config.toml
d_model = 96
n_head = 3
parallel_block = false
weight_decay = 0.074
lr_head = 0.0109
schedule = "wsd"
final_lr_fraction = 0.1
train_tokens = 128700000
Each number is 200 + 30 x the weight over the matrix's rms, rounded and kept within 0 to 999. Layers, rows and columns count from 0.

# layer 4 MLP down, 96x384, rms 0.129, rows 65-95, columns 256-319
243,140,177,163,201,250,151,171,166,170,195,173,224,196,177,191,169,248,195,165,169,223,213,237,196,124,230,177,194,159,181,180,165,225,213,131,187,252,220,204,151,208,134,174,234,190,153,192,207,165,270,183,191,188,217,181,192,214,170,211,212,133,261,193
179,219,155,199,222,195,221,214,178,195,203,196,173,168,201,225,148,220,261,208,219,211,217,188,280,230,129,229,217,146,148,200,220,220,188,196,199,154,194,241,172,163,213,214,214,140,176,177,180,241,147,186,199,219,178,199,219,207,205,159,198,185,174,161
189,203,199,190,130,220,183,242,177,212,175,171,174,201,224,215,227,236,221,208,187,176,170,255,174,211,229,236,205,142,224,167,156,238,206,134,242,169,266,199,223,167,215,134,220,203,202,240,155,193,213,206,223,192,186,182,245,188,202,206,123,216,205,184
181,177,242,200,195,221,206,124,218,212,201,177,235,206,213,244,194,161,289,190,121,219,168,235,228,208,212,202,195,209,201,213,135,167,207,200,192,203,273,217,190,205,222,273,185,221,216,238,180,250,178,220,188,153,197,159,204,257,203,212,145,165,198,195
168,288,216,216,215,234,237,201,192,179,187,235,171,248,190,177,249,252,198,144,240,239,212,244,161,227,257,240,151,130,163,198,254,202,230,173,218,149,210,250,192,237,203,131,212,249,193,182,168,130,165,186,196,209,270,163,200,189,202,204,196,146,210,167
217,236,219,179,202,161,249,171,211,220,187,174,263,215,178,280,249,264,222,177,183,212,219,187,180,190,222,192,208,173,205,195,205,169,226,202,182,136,167,190,220,196,187,181,264,215,194,144,244,233,230,228,251,208,186,213,202,167,174,199,236,197,205,237
205,164,193,205,256,232,224,217,162,197,205,158,238,207,184,182,216,196,149,190,173,249,209,221,195,151,235,241,192,219,194,155,197,251,203,210,236,233,220,246,220,218,206,186,171,193,204,168,227,238,226,176,215,239,231,205,118,221,191,209,201,242,192,194
116,174,163,207,210,238,194,193,155,213,205,192,186,164,208,172,192,205,236,198,192,178,212,174,208,183,176,199,221,206,188,203,221,229,180,240,178,158,205,226,178,217,238,203,168,199,215,222,209,226,139,197,252,205,197,158,187,249,235,210,224,182,247,157
222,207,207,174,190,215,216,210,176,214,208,194,182,242,159,177,194,219,176,194,173,161,250,129,164,158,199,225,154,171,145,205,240,221,203,163,240,199,165,160,173,210,148,191,174,223,192,242,141,213,213,190,206,203,247,182,187,225,213,196,230,184,176,187
195,175,222,194,207,219,188,198,163,190,218,184,182,114,239,143,189,218,235,189,187,254,215,191,216,141,182,163,183,194,216,126,150,198,202,189,197,218,233,203,183,227,200,260,226,158,182,245,201,179,180,210,181,245,211,186,199,195,199,182,161,173,165,228
140,230,221,206,173,231,262,207,236,249,240,175,207,174,286,185,238,201,199,186,211,191,228,210,165,184,157,304,231,222,239,160,204,234,191,171,302,202,237,258,249,221,225,240,227,186,214,206,203,166,250,230,179,193,207,132,219,171,156,220,224,260,205,184
228,187,173,228,207,188,227,185,230,188,220,190,219,196,227,223,212,221,201,157,203,193,153,187,223,144,221,206,176,201,175,274,198,166,215,202,190,178,209,118,270,212,166,204,212,208,190,211,203,243,194,163,188,159,159,165,230,181,228,225,213,187,182,226
303,144,225,160,187,181,236,245,254,219,197,193,168,203,207,239,176,177,227,153,142,185,229,173,219,142,212,197,200,201,166,206,217,184,183,164,142,217,203,228,220,185,216,213,180,217,169,180,174,192,282,238,178,161,185,175,166,202,218,168,174,220,180,196
183,132,197,142,231,184,228,197,191,211,221,191,213,191,187,196,192,220,181,205,202,135,250,210,252,206,192,156,220,287,194,177,214,233,175,227,199,199,207,165,223,174,200,147,168,196,177,144,187,254,224,209,177,239,204,255,145,95,210,216,217,229,167,242
193,216,186,227,214,222,218,152,167,234,175,214,185,181,183,186,275,199,203,201,166,210,204,250,189,201,183,176,176,216,218,236,224,202,217,208,202,198,193,162,221,148,211,217,177,180,252,234,182,264,140,171,179,196,224,174,242,240,206,187,206,137,221,175
184,213,163,205,255,153,187,204,178,222,220,189,207,148,229,196,187,183,169,194,219,203,253,221,175,194,212,158,193,225,198,182,242,192,194,181,201,225,155,180,199,224,201,128,224,115,173,150,193,212,203,154,153,279,233,231,201,150,212,207,195,224,150,223
218,167,241,200,176,214,122,166,206,159,233,189,249,231,182,203,179,207,236,212,195,207,228,226,196,175,179,185,172,178,202,206,188,255,147,167,178,205,199,183,228,210,187,211,126,176,216,175,190,236,191,211,153,167,162,200,230,181,193,190,239,267,161,237
256,180,229,199,246,185,174,241,271,199,213,239,214,212,225,232,166,189,212,176,193,232,228,230,173,204,189,207,187,182,200,252,215,193,204,154,188,240,179,186,214,204,171,184,237,233,238,228,207,214,170,189,211,189,169,225,158,227,208,224,189,205,208,236
249,169,195,191,177,209,206,211,183,206,157,198,251,165,159,180,234,188,247,214,183,174,173,148,195,177,213,184,190,208,225,240,180,252,203,257,200,218,189,198,201,216,271,219,197,208,208,251,179,228,205,199,178,202,200,201,243,176,226,247,172,193,192,177
282,210,176,215,227,190,167,217,210,191,177,148,225,213,156,154,205,231,142,174,178,244,219,222,174,201,207,201,183,190,226,180,218,174,193,242,174,187,207,245,194,241,163,164,171,145,203,240,188,204,173,113,206,186,198,163,167,219,206,212,161,219,177,228
191,178,194,134,231,234,157,212,187,244,200,167,192,236,179,196,226,212,191,231,188,180,253,181,166,212,232,221,206,193,255,186,219,205,208,246,238,242,212,188,179,230,210,184,175,207,208,161,193,226,188,161,207,204,198,165,177,198,201,203,203,199,159,190
174,216,173,106,249,196,225,184,227,244,180,206,219,223,164,200,204,168,148,125,208,187,199,236,181,169,173,159,178,203,168,212,212,239,207,258,131,226,194,193,230,193,209,220,173,185,198,135,234,251,195,187,117,209,240,159,150,153,204,213,191,209,149,182
214,211,193,204,235,206,184,170,225,243,155,204,265,186,202,238,146,119,191,212,219,212,191,218,203,228,210,165,208,175,156,222,204,188,186,236,176,266,229,166,170,210,181,255,218,183,200,201,185,203,212,250,185,201,204,203,204,195,223,191,211,193,199,190
181,212,195,182,249,186,214,210,202,199,148,197,192,195,205,195,218,206,202,213,174,227,193,249,209,187,184,141,172,188,179,198,172,189,172,172,193,125,224,274,179,226,225,182,198,233,184,172,153,209,234,181,250,183,157,209,225,189,190,187,225,153,186,199
204,153,220,165,255,171,212,147,218,143,201,163,196,219,182,199,233,245,211,221,213,196,291,192,164,224,240,177,232,240,207,164,220,203,195,233,177,248,190,169,217,201,210,212,173,232,195,168,202,205,236,172,176,247,210,165,214,196,193,223,223,238,171,240
186,172,190,170,207,192,202,241,230,215,170,194,188,250,212,232,179,168,240,178,203,203,198,244,244,175,220,204,189,214,198,229,190,164,202,159,186,145,222,192,206,212,234,146,266,181,222,233,161,244,203,186,172,175,123,195,214,168,187,205,155,136,199,233
162,195,235,141,206,234,174,188,219,209,194,232,232,241,169,231,206,222,203,192,211,150,147,176,165,216,206,173,248,162,233,238,187,230,207,184,175,185,198,172,184,186,149,257,255,164,198,186,245,199,210,257,222,155,209,201,209,225,178,220,217,199,219,200
175,215,234,185,153,144,195,235,172,184,155,166,171,214,204,177,153,159,240,194,234,185,149,201,190,210,174,180,228,166,157,209,205,142,237,187,201,230,201,234,158,222,224,168,223,240,195,151,188,196,154,149,220,231,156,206,226,198,223,186,213,182,208,159
222,248,164,199,170,204,196,246,176,226,179,205,186,189,175,204,233,165,164,212,231,204,163,144,246,228,197,186,188,170,202,199,202,127,172,235,211,214,184,206,195,260,218,250,180,185,158,188,199,196,205,219,223,208,110,259,228,184,181,147,140,225,201,211
230,129,210,183,184,230,173,187,195,218,186,198,188,190,189,180,183,212,240,207,185,216,193,218,147,213,203,173,201,211,165,165,162,130,229,234,247,249,177,203,210,170,166,202,192,176,161,220,196,184,212,191,170,219,179,228,172,182,203,215,185,191,198,211
192,176,187,217,219,208,210,206,203,198,210,232,234,236,207,207,160,200,199,224,194,204,157,188,208,137,230,205,270,271,225,215,177,226,189,157,218,192,221,231,235,194,216,250,195,194,163,200,199,211,265,213,244,192,250,257,225,144,212,216,200,172,219,188